Part of a small language model's weights: MLP 320 SwiGLU, 252M tokens.
Each number is 128 + 32 x the weight over its row's rms, rounded and kept within 0 to 255. Layers, rows and columns count from 0. The size above them is the row's rms in percent of the matrix's.

# layer 5 MLP gate, 320x160, rms 0.0701, rows 147-175, columns 80-159
size [106 108 105  90  99  96 102  92  89  93 102 118 100 102  92 102 103 101 123  96  96 112  99 103  94 105  98  95 106]
[[113 110 172 129 110 129  58 163 154 140 132 123 211 131 134 138  89 164 155 128 121  93 133  92 125 151 165 157 160 167 104 115  99 168 174  95 113 173 155  94 145 155 110 142 127 147  69 102 154 157 100 108 151 135 146 116 141 121  81 118 116 104 107  83  89  92  78 157 135  94  59 115 161 118 107 160  81 109 103  98]
 [112  82 118  75 152  77 141 129 212 120 119 169 163 154 139 112 162  69 191 165  59 129  97 141 125 118 179 134 133   0 131  68 151 125  89 121 145 171 108 144 161  87 118 148  98 166  84 116 123 105 130 124  91 109 183  92 131 123 103 125 109  98 119 105 128 110  69 118  93 137 108 160  87 108 146 151 110 104 114  91]
 [147 164 114 160 158 176 131  77 122 106 145 141  94 141  99 172 150 149 160 181 132 142 155 177 101  99 183 105 162 106 129  91  52 162 174  95 171 112 146  89 125 160 151 120  78  76 124 110  61 151 139  97  79 123 129  95 134 130 144 118 120 138 113 133 153 133  63 134  71  59  98 107 158  91 200  88 100  96 126 145]
 [116  92 162 100 108 127 147 141 174 109 176 145 126 182  92 157 166 140 106  84 144 114  86 135 126  98 146 125  93  85 127 131 164 129  99 130 158 138 175 102 204 146 142 114 138 125 195  94 177 118 116 167 203 127  85 161  81 137 186  97 158 185  92 113  68 171 138 190 118 166 143 136 126 194 151 106 184 145 114 154]
 [117  91  82 123 128 125  99 132 128 167 124 203 126  86 104 108 161 134  70 134 130  71 163 145 130 136 154 128  70 103 120 167 182 140 112 139 212 124  46 104  96 142 105 143  78 150 115  61  97 146 111  94 187 174 110 133  77  96  74 169 145 152  99 173 156 156 111 117 106 113 144 162 127  96 104 135 105 156 178 177]
 [110 125 118 122 111 107 136 158 145 184 116 132 154  96 166 168 128 168 151 123 173 123  93 122  85 192 141 112  90 152 133  86 131 159 116 195 139 204 104 160 112 102 147 166 129 159 161 100 141 120 147 142 145  63 152 143 119 127 171 105 149 109 197 146 182 150 126 132 111 104 111 122 126 100 111 116  50 128 162 112]
 [149 103 155 178 163  59 153 148 128 146  67 153  91 185 114 113 110 117 103 166  99 100 126 104 126  97 137 104 171 103 167 116  96 150  79  56  87  93 127  90 131 176 114 132 159  93 133 130 156 165 157 130 112 143 129 201 140 184 145  92  96 108  95 136 118 106 178 144 106  93 143 114 203 180 103 121 154  91 125  97]
 [125 129 151 110 235 149 147  93 177 161  77 156  88 123 109 100  84 187 169 160 122 181 151 105  90 150  85 126  85 138 108 106  95 157  92 134 122 167  96  59 110  64 138 154  93 122 160 143 114 141 178 109 114 122 171 137 116 163 112 173 132 156 123 164 122 145 156  97 161 149  91 127 111 160 136 117 116 159 224 133]
 [166 107 129 146 107 131  83 109 114 157 149 190 104 135 116 146 130  57 131 106 119  85 138  98 124 132 151 117 135 124 102 181  89 105 146 156 118 142 144  93 141 130  87  56  88 127 126 150 131 136 118 134 138 122 124 114 122 174 151 147 146 168 147 145 122 129 120 119 106 132 110 177 185 148 154 134 208 122 176  93]
 [147 139 121 147  99 110  80 122 155 103  97 150 100 142 140  80 122  81 145 171 156  99 133 102 134 118  86 138  79  92  58 156  90 141  89 115 132 122  68 112 128  63 147  77 122 135 108 153  81 141 170  56 124 219 136 130 165 176 156 148  94 160 119  99 149 178 115  83  62 153  60 213 108 145 151 110 138 127 141 165]
 [140 133 121 117 108 132 154 187 103 166 114 142 138 133 143 125 141 195 150 193 123 117 145 170 132 210  68 161 168 122 120  92 141 108  82 108 173  98 176  73 134 125  87 201  78 149 140 114 102 101 137  33  71 122 122  49 124 124 153 109 100 104 144 125 118 117  91 130  97 154 120 111 191 121 143  93 146  62 128 139]
 [187 159 130 155 133 166 107 103 159 222 119  70 168 141  84 136 137 111  95 102 144 118 127 115 133 126  72 137 147 174 127  71 159 143 209 152 147 145 157 141 131 172 147  90 136 167 117 127  94 163 113 114 160 175 160 151 145  46 153 123 201  68 141 218 119  97 108 175  84 113 140 119  93 108 114 180  77 182  91 123]
 [ 97 216 143  91 168  99 172 163 132 138  84 102 111  95  86 177 120 144 183 158 126 123 147 135  91 136 134 215 105 163 188  99 147 110 164 154  85 127 119 155 115 175 116 159  99 170 126 156 162 126  63 173  59  78  75 117 113 145 120 147 130  73 134 107 145 143 152 106  89 105 156  73 154 160 124 109 118  79 105  80]
 [143  94 102 138 127  65  77 165 153 111  64 126 118 104 131  92  96  73 113 180 136  81 153 129 118 179 134 120 138 101 118  99 149 179 137 108  88 128 168 161  90 167  84  97 152 117  84  98 113 137 105 127 156  71  83 175 147  99 137 164 173 103 122 122 176 150  97 195  77 131 139 121 161 122 118 131 156 136 108 124]
 [137 137 100 144 144 128 115 105  93 106 145 129 153 131 113  93 183  54 129 174 108 140 173 142  93 167  88  84 161 112 104 108 181 206 144  85 102 124  60 173 153 111 146 109 119 182 137 201 173 168 130 127 118  69 142  71 159 128 129 137 129 124 131 113 145  88 136 119 107 121 150  92  86 146 125 145  62  88  99 155]
 [167 177 110  89 145 180 135 209 141 137 185 113 125 154 169 131 186 165  73  91 138 100 124 110 177  99 114 166 142 118  83 129 141 101 119 152 181 178 136 136 145 114 134 109 120 155 192 108 131 128 137 130 148 135 124 122 175 129 128 141 154 119 162 160 143 191 116 158 150 104  94 150 133  69 199 145 152 194  94 150]
 [143 140 117  93 185  58  56 192 126  94 156 176 106 124 120 115  99 135 160 199  92 122  58 135 145 113 139 190 160 171 100 114 129 199 101  84 155 107 207 122 101 164 106  77 138 108  96 142 157  68 116 131  80 122 121 174 112  95 172 154 133 128 116 114 164 124  99 131 116 139 103 140 140 162 122 116 186 138  63 117]
 [149 139  73 143 107 101 106 109 102  89 133 105 129 103  98  99 126 159 178 145 144 117 107 174 127 143 142  94 126  65 170 119 104 202 116 213 149  91 114 147 135 156 170 107 134 114 154  93 113 139 129 142  84 113  99 136 172 136 108 100 116 105 132 112 102  80 124 156 110 123 129 136  91 154 129  87  80 138 127 118]
 [127  75  87 198 175 125 155  97 144  70 111 114 198 174 141 140 158 157 165  99 133 149 136 148 122 164 171 184 128 130 129 111  93 136 154 123 192 139 148 157 115 124 110  89 113 126 105 205 122 106 116 115  96 119 112 136 125 130 147 119 134 138  96 123 193 144 150 139 146 127  82 155 137 137 111 138 180  65  76 148]
 [139 112  59 175 120 120 116 143 134 102 111 124 159 151  95 109 164 140  97 134  66  87 130 131 183 101 135 147 147  99 127 152 113 129 128  67 161 155 127 149 153 153 120 156 117 100 119 113 210 228 117  98  96  97  99 139  83 132 145 149 132  99 115  96 139 176  97 160 110 169  39 121 160  94 102  84  87  89 153 160]
 [174 108 107  66 176  82 117 191 132 182 123  77 184 177 173  82 127  93 138 135 184  99 118 120 180 159  94 134 146  93  68 165 143 153 167 138 164 129  86  57 100 134 135 136 203 120 130 145 171 127 108 109  98 105 161  87  98 126 117 106 101 142 145  90 173 159 134 118 133 130 151 151 161 149 157 146 119 127 150 118]
 [144 129 103 157 147  49 127  72 124 124 152  46 156 128 124 176 175  86 141 111 177 131 112 122 102 128 158 122 150  94  99 149 140  93  85 127 112 194 160 133 119 135 100 125 154 145 187 103 159 167 114 219 119 106 145 161 125 117 100  85 158 140 144 110 115 139 132 112 123 145  97 190 150 168 184 171 160 125  87 100]
 [152 159 159 161 118  79 155 114 116  87 103 141 141 131 121  99 103 142 139 144 101  63 146 113 104 107 146  98 135 130 176 162 198 127 142 113 138 121 107 134  76 163 163 148 116 125  73 166  46  96 118  78 113 119 140 173  71 121  88 185 130  75  90 109 112 122 137  36 157 115  63 133 128  61  93 106  94 130 162 135]
 [ 97 112 150 135 135  82 125 109 131 150 123 122 134  75 116 148 134 178 120 122 135 174  89  99 128  95 107  65 109 109 159 153 148 129 186 105 142  77 121 221 101 116  92 148 116 146 114 111  92 160 112  73 154 129  60 146 134 134  96 126 160  70 155 122 150 168 154 121 155 117  79 149 119 139  39 178 140 100  81  62]
 [ 90 113 169 178 165 105 132 155 195 127 126 135 143 111  71 118 160  66 128 167 113  94 145 103 150 144 119 113  84 102 121  95  92 127 168 116 196 117 170 108 130 135 117 140 132 131 110  75 161  95  53 102 131 158 121  81 135  76 153 215 163 120 117 148 116 143 127 136 113  75 102 102 118 137 137  83 155 122 109 158]
 [ 96 107 145  97 136 132  88  72 176 133  92 171 119 126 120 120 151 143  59  94 143 173 127  66 129 116 175 100 138 102 190 118 162 152 115 121  83 104 196 131 191 152 178 155 154 147  93  93 132 114  80 115 128 131 106  94 103 199 131 142  90 180 137 188 139 141 171 117 146 128 132 143 103 175 165 122 133 138 156 112]
 [120  83 197 137  99 155 132 150 143 133 131 155 136 145 119  75 121 140  90 156 111 146 138 117 150  50 106  82 140 125 117 101 176 162 131 168 137 145  91 111  77 155 102 127 140 100 136 103 110 146 156  54 135  88 166 102 102 131 168 134 116 126 125 154 145 134 115 192  97 163 103 116  88  78 198 118 114 125  91 100]
 [149 157  99  79 122  94  96 123 121 123 117 102 109  84  93 129 129 119 105 147 125  43  96 113 112 135 169 130 144 119 174 150 122 135 141 163 181  85 113 146 113  71 127 189 135 100 148 154 161 107  83 163 128 190 163 101 109 134 137 170 157 107 185 137 156  96 137 118 156 123 174  98 113 143  97 104 136 128 114 142]
 [121 133 136 145 129 102 150 202 128 163 177  91 155 135 129 145 159 138 145 107  88 133  96 107 148 144  95 122 130 155 143 105 108 193 120 103 161 146  98 166 105 153 141  62 112 177 115 124 187 155 120  66 145  91 119  78 130 115 167 146  91 103  75 139 118 157 132 134 172 164 126 108 223 122 190 158 171 112  95 118]]
# layer 5 MLP up, 320x160, rms 0.0679, rows 147-174, columns 80-159
size [103 106 103  90  94  94 102  98  95  96  98 107 100 102  98 100 101 103 113  94  93 107 104 102  97 100 101  99]
[[140 157 139 125  96 111 141 118 170 164  86 152 130 106 147 132  68  77 133 116  96 140 121 101 149 144 193 161 169 171 142 113 113  70 126 147  95 144  74  67 136 138 126 147 148 125 120 157 187 117 148 104  48  98 183 104 180 192  84  85 116 116  99 112  76 139 113 162 147  70 170 109 106 146 139 156 132 147 159  77]
 [125 185  62 124 177 103 129 104 169 108 180 143 126 185 175  91  59 129 144 169 111 129 178 121 145 115 160 166 111 142 100 113 149 169 121 107 122 160 124 155 120 133  87  71  85 177 125 175 101 114 126 136 108 145 131 150 148 147  98  97 160 131 158 140  85  84  65 140  66 154 174 113 108 133 104 176  95 135 144  61]
 [207  97 124 160 133 186 102  96 123 133 148 113 115 102  81 187 119 117 118 132  94  82 106 131 119 115 189 142  72  92 130 190  85 151 172 146 125 160 142 122 122 170 152 118  91 133 153  85 110 122 169 126 116 112 149 220  62 135 159 172 123 115 146 118 169 127  74 174 125 117 127 141 128 154 152  65  86  83 198  97]
 [126 158 149 144 150  95 191 132  64 138 186 147  91 158 132 112 124 120 122 138 201 190  62 161 145  68 140 115  84  68 132 148 174 172 136 115 108 107 152 111 127 138 150  94 136 206 166 131 128 128  99 113 206 133 107  40 178 121  97  97 149 127  96 178 138 134 148 143 127 108 117 154 136 146 151  98 127 107 123  85]
 [135 114 115 118 130 119 158 159 170 123  97 146 148  90 125 119 108  84 166  89 117 127 180  89  94 168 178  92  92 155 117 116 155 131 167 123 102 127 114 126 130 128 115 143 140  98 131 110 123 106  85 144 117 188 102 127  84  98 125  97 152  95 145 138  88 166 118 106 110 143 184 116 156  97 114 142  73  89 123 167]
 [ 90 144 162 115  70 109 114 170 126 125 139 156 121 131 107 140  58  78 132 108  97 151 169 120 197  76 131  83 114 171 112 149 109 181 123 156 128 121 126  82 119 161 112  43  85 173 166 143 167 100 128 145  78 100  83 192  95 124 102 170 174 174  92 153 118 144 170 128 136 138 115 192 169 114 100 124 142 127 132 144]
 [109 197 199 114 105 166 105 147  92 107 145 118  98  92 158 185 155 180 124 130 119 128 110 116 114 123 109 181  50 181  90 161 169 141 194 160 149 136 111 103 110 113 134 105  51 134 135 154 138  76 135 113 158 117 140  68 107  59  96 171 180 148 181  91 145 115 138 138 163 110 142 112 119  83 135  86 122 154 133 146]
 [124 178  71 173 186 106  91 163 130 164 148 120 138 152 113 130 132 148 170 146 130 160 169 148 162 136 118 211 135 140 101 171 120 131 103 157 131 145 152 121 143 160 117 133 103  80 174 154 160 153 119 102 143 159  95  52 145 157 165 156  84 164  96 105 107 120 211 153 159 163  99 162 109 132 200  65 174 176 170 103]
 [116 143  98 129 119  79 123 152 134 116  89 172 154 148 109 115 122  99 136 105  95 167 106 120 125 110  94  81 135 138 182  93 115 147 108 148 157 128 100 124 106 206 104 192 138 165 151 123 108 170 104 131  92 155 113 161 124 141 142 104  97 139 107 129 131 133 156 118 100 187 137 154 138 155 149 114 188 147 141 135]
 [164 139 151 132 192 119 177 150  97  99 189 137 126 138 152 179 154 165 121 103 130 133 147 137 115 155 160 124 148 130 178 108 107 113 145 118 101 142 227 147 104 175 129  92 122 125 140 132 157  34 142 187 132 102 137 157 125 121  56 100 163 103 155  78 110 136 112 121 188 156 148 117 158 157  66 220 103 103 128 144]
 [115  68 133 137 114  89 143 142 189 137  94 144 152 119 180 141 181 113 143 174 158  99 126 170 163 139  84 161 118 150 146 166 105 102  43 133 111  96 154  58 179 142 112 172 157 107 111  62 134  97 175  63 131 158 102 136 148 188 173  98 131 141 120 118  83  98 140 129 155 160  94  98 149 150 130 146 147  53 102 162]
 [128 128 163 139  59 124 205 115 137 178 143 122 156  70 119 173  79  97 159  94 115 123  91 133 130 110 155 173 167 125 126 139 137 118  99 166 113 144 158  53 102 145 124 136 125  89 116 159  85 165 134 153  94  69  79 131  95 120 121 109  68  92 113 132 135 168  99 104 116 119 111  99 147 103 173 108 157  72 167  99]
 [175  65 152 153 127 188 154 128 111 148 113 146 129 137  83 120 142 186 100 120 171 166 100 126  90 144  72  96 174 163 128 115 199 127 108 117 130 164  66  23  95  94 169 198  74 169 126  89 109 138 140 107 202 137  94 102 114 136 133 142 149 156 193 151 131 121 130 154 156  99  74 150 119 127 123  83 132 121 170 137]
 [122 116  99  82 114 144 155 135  35 124 129 122 122 173 137 122 171 136  96 101 244 113 179  84  99  94 120 111 100 125 140 129 145 110 215 154 105 105 115 153 112 136 104 207 152 153  94 144  74 127 110 123 118 122 135 109 173 131  89 114 188 116  96 148 120 150 108 138 118  84  68 166 122  91  86 188 130  97 116 162]
 [116 107 133 139  92 117 125 115 137  75 150 178 116 100 153 109  65 119 137 130 136 153 120  95 160 102 100 148 178 136 121 125 137 112 101 113  55 153 120 125 168 125 150 112 176 156 164 147 147 120 157  93 163 145 113 126 142 121 179 128  96 191 106  91 154  92 163 134 154 166 135  97  93 144 157 146 132 152 102 114]
 [154 131 120 111 111 157 127 109 128 183 142  97 173 115 107 107 159 133 106 104 207  87  73 161 126 131 125 134 111 138 172 123 168 119 101 171 132 101  91  82 136 132 128 125 173 106 123 147 180 123 154 143 207 105  79  90 198 135 142 147  87  88 108 135 138 106  84 161 147  96 116 122 150 152 133 111  88 133 202 167]
 [165 104 116 100  77 164 156 107  88 125  68  93  61 133 134 149 128 110 134 104  71 154 133 151 129 187 113  95 132  79 145 147 137 145 137 157  71 159 115 109 126  92 127 146  64 195 170 126 148 154 119  76  99 128 172 102 163 136 151 151 107 136 141 137 112 152 174 111 229 173 122 130  74  80 165 218 154 113 128 180]
 [102 197  85 148 156 109 137 210 104  94 139 158 185 104 117 184 106 134 106 123 119 125 139 121 132 140 120 127 124 142  74 120 130 154 113 105 178 124 162 158  96 159 134 110 112 165 179 102 134 161  88  90 144 153 148 109 167  77 133 116 101  99 158 149 123 107 148 188 130  50 104 193 109 116  93 148 170  68  90 113]
 [116 140 129 152 126 175 128 106 116 124 103 161 117 119 131 122  50 105 138 133 109 111 143 151 129 120  79 138 183 200 143  97 129 162 139 158 112 113  89  81  99 109 205 157 153 122 120 122 151 188 146  32 148 113 193 148 197 169  76 167 101 122 146  78 119  99 172 134 126 160 171 123  82  94 177 125  51 116 144 135]
 [128 111 193  92 121 127 146 151 121 149 163 110 118  91 132 110 110 116 155 118 231 185 158 140  77 160 125 120  96 187 117 104 143 140 146 141 134 108  90 101 106 104 160 139 136 152 137 142  66  43 109 105 139 184 163  94 136 128 137  99 142 137 139 153 133  79 133  73 179 117 215 161 107 158 162 194 129 169 123 123]
 [112  97 130 105 146 178 157 106 193 171 152 158  78 165 145 138 138  75  87 128 180 105 124 148 173 138 126  98 116 126 126 144 187 119 139  99 111 108  79 117 148  72 139 122 160 139 138  76 142 132 149 141 116  77 138  51 150 118 105 111 101 177 134 111 116 122  63  95  93 153 161 126 127 183 148 103 143 125 206 163]
 [118  69 122 134 163  93 117 100 168  87 153  93 149 157  97 166 165 117  98  94 118 161 151 179 133 101 178 118 137 112  81 156 160 136 146 135 122 135 175 129 198 137 105 121 110  65 155 133 194  96 105 197 128 145 110 150  64 134 105 122 113 123 107 143  87 177 158 174 146 170  56 174 175 156 121 169 199 107 119 103]
 [161 166 120 110 186 148 140 125 104  92 128 158 135 113 117  66 119 174 135 183 138 140 207 173 172  95  97 106 126 130  90 166 107 132 145 121 143 148 167 172  83 160 153 119  96 158 112 124 142 122 135  95  39 175 163 147 158  93  85 134 130 113 113 185 141 121 178 181  91  72 154 107  96 121 150 145 132 109 118 135]
 [160 161  87 173 106 142 103 150 114 135 175 138 173 166 110 153 128 192 180 144  99 181 126  94 154 135 150  82 163 119 135 102  64 194  88 120 135 117 111 118 184 221 132 138 128 158 125 134  97 149 142 144  77 175 126 120 141 123 133  78 115 105 148 200  68  45  75 208  86 146 161 159 162 100 152  90 109 187 157 111]
 [ 93 104 184 141 106 150 197 144 112 111 166 154 137 131  89 185 166 114  72 121 173  77  90 122 135 141 182 112 139 151 122 141 198 123 134  96 193 184 138 110 134 138 117 126 104 132 140 180  90 184 125 139 174 148 179 134  96 117 117 160 167 101 159 163 126 176 101 136  77 163  86  96  96 138 127 133 166  86 125 121]
 [164 134 147 131 112 125 156 158 125 134 119  84 129 105  69 114 111 169 104 109  93 123  72 135 147 109 153 133 155 121 122 146  62 134 158 102 169 116  93 100  90 187 110 132  90  93 136 151 155 113 133  73  95 144  86 115 110 105 106 126  54 127 106 123 194 158 107  69 149  99 149 166 111 105 157 122 217 161 153 122]
 [140 107 170 179  82 219 189 122 144 121 182 139 153 136 111 113 107 150 114 112 185 118 122  95 165  47  99 144  97 162 120 106 152 141 187 197 172 106 104  93 118 151 136 160 177 122 182 157 139 127 138  47 108 129  89 112 121 140 196 161 129 137  83 163 127 119  92 117 106 135 143 127 117 137 176 113 107 117 137  98]
 [118 115 177 111  65 112 129 184 152 137 191  91 176 134 161 103 164 141 133 104 167 126 137 143  96 121 156 135 156 135 157 169  75  89 198 141 122 101  79 147 139 156 119 125 167 162 114 120 144 113 122 101  81 174 129 226 130  94 155 137 134 111 116 126 134 127 165 142  82 129  98 194 121 107 161 115 155 144 142 134]]
# layer 5 MLP down (transposed), 320x160, rms 0.0833, rows 147-174, columns 80-159
size [100 109 100  90  98  97  97 100  96  93  92 108 100 102  99  96 103 105 113  94  94  97 103 105  99  99  98  98]
[[129 125 105 115 118  93 115  76 125 127 197  69  97 115 219  91 196 164  86 115 116 162 128 157  76 150 127  83 105  99 112 163 129 135 130 126 134 136 161 178  87 123 122  69 149 149 165  74  78  72 184 199 169 187 101  83 129 108 135 121 111 142 143 119 141 107 115 121 126 185 150 114 106 137 116  92 130 137 122 173]
 [154  76 215  85 129 155 117 133  60 158 116 107  84 173 181 115 115  97  91 149 183 109  74 151 146 132  93 115 120 110 132 180 156 149 147 156  98 148 133 164 152  68 164 135 106 121  95 175 137 140 136 180 135 170 183  84 134 100 186 130 137 172 116 142 134 123 157 117 160 151 117 154 164 141  57 121 152 177 157 108]
 [130 118 102  84  79 161 141  58 139 149 174 127 103 178 172  82 116 126  94 137 103 156 144 121  99 167 119 122 121  95 119  66 118 119 162 103 185 113 108 170 174 178 200 141 157 141 102 147 137 158 242 136 136 180 115 106 112 100 147 154 111 144  88 145 124 131 116 156 113  92 146  98 164  88 142 129 121 157 128 114]
 [ 85 146 202 131 133  87 169 123  86 147 148 181 124 135 147 140  88 151 113 150 115 196 142 114 162 122 144 130 140 131 113 129 183 123 139 137 149 144 133 138 114 121 135 142  55 213 139  83 114 154 255  86 107 134 125 100 104 112  91  76 144  98 176  91 112 104 177 139 152 168 124 177 167 117 108 134 148 173  65  82]
 [191 175 155  44 108 103 115 173  95  79 124 143 122 154 137 129 181 121 135 178 144 110 125  86 132 175 147 115 121 189 104 145 127 100 145 147 167 174 119 149 132  91 152 155 189 101 187 135 131  86 174 142 145 185  65 108  83  93 178  79 156 100 140 158 105 134 118 136 104 127 138 103  77 144 116 151 153 118 121 156]
 [122 168 136  97  87 145 183 150 144 172  95 138 127 170  59  96 115 131  90  79 118 156 170 113 224 139  95 112 193 192 143 149 109 124 144 144 116  99  91 118 195 168  86  99  87 166 120 137 117 127  73 109 161 119 113 175 124  99  98 155 113 202 141 131 123 127 101  87 102 109  90 148 178 105 174 119 114 131 174 139]
 [133 132 187 119 141 140 135 117 163 117 154 173 156 110  47 128 122 160 121 132 109 137 101 113 135 121 118 111 115 111 141 123 106 123 169 147 107 105 116 128 205 116 138 119 171 166 141 181 158 136   0 110 122 119  62 130 117 171 149 100 111 165 132 117 157 172 121 115  96 111 159  95  97  99 157 180 122 122 142 128]
 [102 105 158 103  94 177 142 149 107 141  94 131 150 175 170 165 113 123 166 137  97 111 127 164  97 154 144 190 134 107 164 158 123 153 133 128 117 132 138 164 160 182  55 151 114 140 146 148 143 153 103 130 115  86 102 204  94 146 149 139  99 158 162  93  99 140 128 143 141 122  95 168  77 152 161 112 150 117 155 135]
 [134  72 105 157 191 102 154 135 117  72 137  94 175 159 122 112 151 145  95 103 146 105  84 133 126 130 123 113 114 154 109 104 140 143 144 134 153  94  97 127 111 166 162 143 118 173 127 140 151 144 104 156 166 182 111 142  97 158 169 116 115 115  78 120 205 119 152 149 134 153 142 115  83 113  75 143 138 104 123 101]
 [138 144 167 153  92 110  96 118  97 139 126 113 127 121  44 128 147  65 153 138 181 118 147  80 156 145 168 129 123 126 133 120 186 145 117  89 115 109 157 147 114 133 133 121 122  88 146 176 108 207   0 116 137 111 125 117 134 120 129 147  94 120 157 184 103  82 171  97 133 122 179 127  99 154 146 114  97  73 139 100]
 [117 111  86 101 102 102 141  99 156 108 143 113 125  82 255 102 129 157 121 119 112 124 120 135 128 110 171 100 103 115 114 106 102 113 139  95 119 101  69 113  99 141 134  80 150 139  92 143 133  69 255 121 114 151 143  83 129 100 122 111 137  60 137 141 154 138 111 102  75 132 161 172  85 114  96 196 133 170  99 146]
 [131  89  86 146 145 148 144 127 109 145 185 155 156 130 129 150 158 155 156  78 143 173 149  87 132 112 100 137 141 164 140 116 129 130 100 154  90 143 167 135 136 146  83 162 161 141 162  93 141 106  51 117 131 116 107 143 147 113 149 185 175 191 113  81  89 147 104 129 108 140 156 125 107 156 106 173 141 122 125 104]
 [ 72 103  53 148  70 128 145 131 160 137 104 102 152  92  41 139 106 169 126 136 149 112 156 116 159 121 130 147  99 124 120 162  86 112 108 147  57  93 117 165 200 158 159 131 103  87 143 177 102 194   0 147 146 110 148 107  61 114 161 122 119 106  81 123 142 107 173 157 149 131 171  78 102 131 142 183  88 101 129 110]
 [150 161 111  91 133 176 146 119 120 152 143 111 177  99 205 106 107 129 139  83  97 137 106 100 189 103  93 161 106 169 123 122  77 133 132 155 145 137  70 106 125  78 151 156  91 152 163 209 168 142 193  97 112 127 144  88 102 143 157 101 119  57 144 120 121 138 130  44 123 142 190 155 128 150  94 155  89 132 133 120]
 [195 106 148 133 145 130 125 168 169 151 183 156 157 134 123 155 144 120  95 122 123  98 142 148 139 161 143 124 118 114 120 121 114 160  86 134  77 166 127 103 143 139 200 122 171 144 155  85 166 144 146 121  97 120  72 139 140 124 119 179 110  65 165 108 102 101 170 187 131 157 100 105  78 119 120 135 109 117 141 154]
 [133 164  96  55 116  96  81 106 130 132 100  99 121 124 172 144  46 118 184 139  85 133 106 175 120  77 127  98 141 173  49 136 105 141 132 162  76 109 138  64 105  87 160 109 128 155  67  96 142 147 255 121 107 168 158 141 156 162 137 129  97  59 127 115  48 187 146 111 119 112 154 112 113 114 121 112  79 144 110 135]
 [122 131 181  67 175 120 151 116 129 107 175 156 161 136  64  67  99 164 164 189 153 128  73 132 143 100 183  98 114 182 117  92 169 139 111 115 200  93 141 156  98 160 145 107 182  88  64 125 172 121  25 125 184 138  86 160  86 139 152 141 146 189 133 127 170 108 113 130  61  96 134 102 136 155  78 115 110 150  86  97]
 [104 148 156 118  97 143  95  99 163 160  58 109 158 106  94  99 125 123 156 100 102  87 127 110 153  98 179 181 182 101 105 118 127 129 142 114 101 164 117 110 116 140 198  72  91 125 106 134 155 158  72 116 156  81 135 124 163 186 120 186 175  64 149 101 135  77  96  67 145 172  88 115 130 113 179 113 144 145 130 124]
 [124 119 149  86 123 109  72 123  76 131 134 128 149 144  91 163  86 142 150 165  47 171 115 142 183 116 142 143 151 153 153 169 153 145 124 132 104 129 166 150 128 176 165 113 154 124 119 134 168 124  48 124 108 140 134 133 127 135 115 149  98  85 138 153 187 162 141 135 152 160 148 113  98  95 133 136 148 136  97 152]
 [142 109 183 105 118 175 153 124 103  95  86 105  95 129   0 120 138 126 118  81 148 167 140 113  90 132 131 128 142 153 131 171 132 130  95 106 161 121 148 117  90 133 113  92  99 125 121 116  85 143   0 104 157 125 140  90 148 109 138 129 133 154 112 154 180 128  91 140 109 140 126 115 119 153 115 115 149 128  99 114]
 [147 152  90  21 125  68 107 169  88 116 143  71 174 163 130 136 134 126 121  86 113 124 135 140 106 138 138 217 190 101  99 161 135 148 125 130  95 169 114 118 105 169 127 130 110 107 100 168 104 151 198 109 107 160 147 206 131 131 124 123  81  90 189 121 140  89 133 179 124 133 100 137 151 102 130 119 100 148 142  74]
 [146 155  67 158 123 117 157  91 160 118 143 117  75  89 224  97 147 125 137 105 140 138 103 130 113 119 137 116 102 153 145 111 162 146 124 140 157 118 139 142  97  79 113 149 136 123 181 152 167 154 255 140 144 105 156 169 111 117 134 124 148 142 176  95 103 134 164 103 117 136  78 123 140 111 136 131 116  98 108 122]
 [109 147 176  71 180 174 148 117 144 145 148 137 141 141 110 178 102  92 158 100  60 160  58 159 138  96  62  97  98 143 142 152 140 137 158 153 170 122 136 142 118 147  90 138 126  95 120 132  70 151 236 146 122 146 105  83  82 123 106 167 112  80 130 126 160 107 122 109 188 107 186 115  90 102 135 135  91 161  82 126]
 [107 140 140  68 130 144  81 177 119  97  90 136 102 150 102 117 131 133 154  97  89 111 148 118 153 102 171 199 128 140 114 169  99  48 166 129 109 169 147 115 124 155 134 134 158  92 103 140 179 125  95 176 128 120 165 164 145 119 121 124 158 191 127 149 170 109 149  98 169 115 148 111 118 154 152  82 142 127 116 149]
 [104  40 122 156  86 157 137 140 123 109 122 137 100 115 126 162 193 121  71 178 139 116 143 115 106 107 115 120 134 139 177 161 151  41 127 135 129 170 170 187 169 122 136 136 107 124 108 182 102 109 195 131 199 136  93 121 108  63 138 152 176 213 144 110  69 135 130  80  65 113 153  89  92 115 139 125 116 102  88 128]
 [148 119 134  66 107 161 146 131 173 166 112  90 149 144 102 147 145  88 123 118 153 141  91 148 133 104 112 142 127 146 147 138 197 101 180 168  68 186 130 127 163 131 156 159 115 165 122 107  63 136  32 148 136 172 136 103  94  64 189 147 117 135  72 102 120 145 118 185  37 138 164 167 125  71 148 139 144  51 109 178]
 [136 169 166 160 130 175  89 114 157 168 118 104 125 145 255 118 108 195 146 105 167 100 111 126 126 103 115 131 116 176 156 120 108 123 160 128 197 146  70  88 109 130 112 197 164 108 188 121 134 109 255 116  91 109 153  84 109 130 171 195 110 102 119 135 130 122 121 164 104 151 101  89 137 163 123 101 108 124 131 133]
 [110 164 160 127 103 181 101 178 160 137 164 149 124 176  71 149 194 143 154 101 120 158 102 130 118  93  74  90 115 144 102  96 128 156  77 112 121 126 127 140 127 160 120 122 209 121 118  95  90 162  77  74 154 102  45 146 173 163 162 145  92 154  79 128 116 128 155 150 141 129 102 158 133 102 161 105 114 195  93 176]]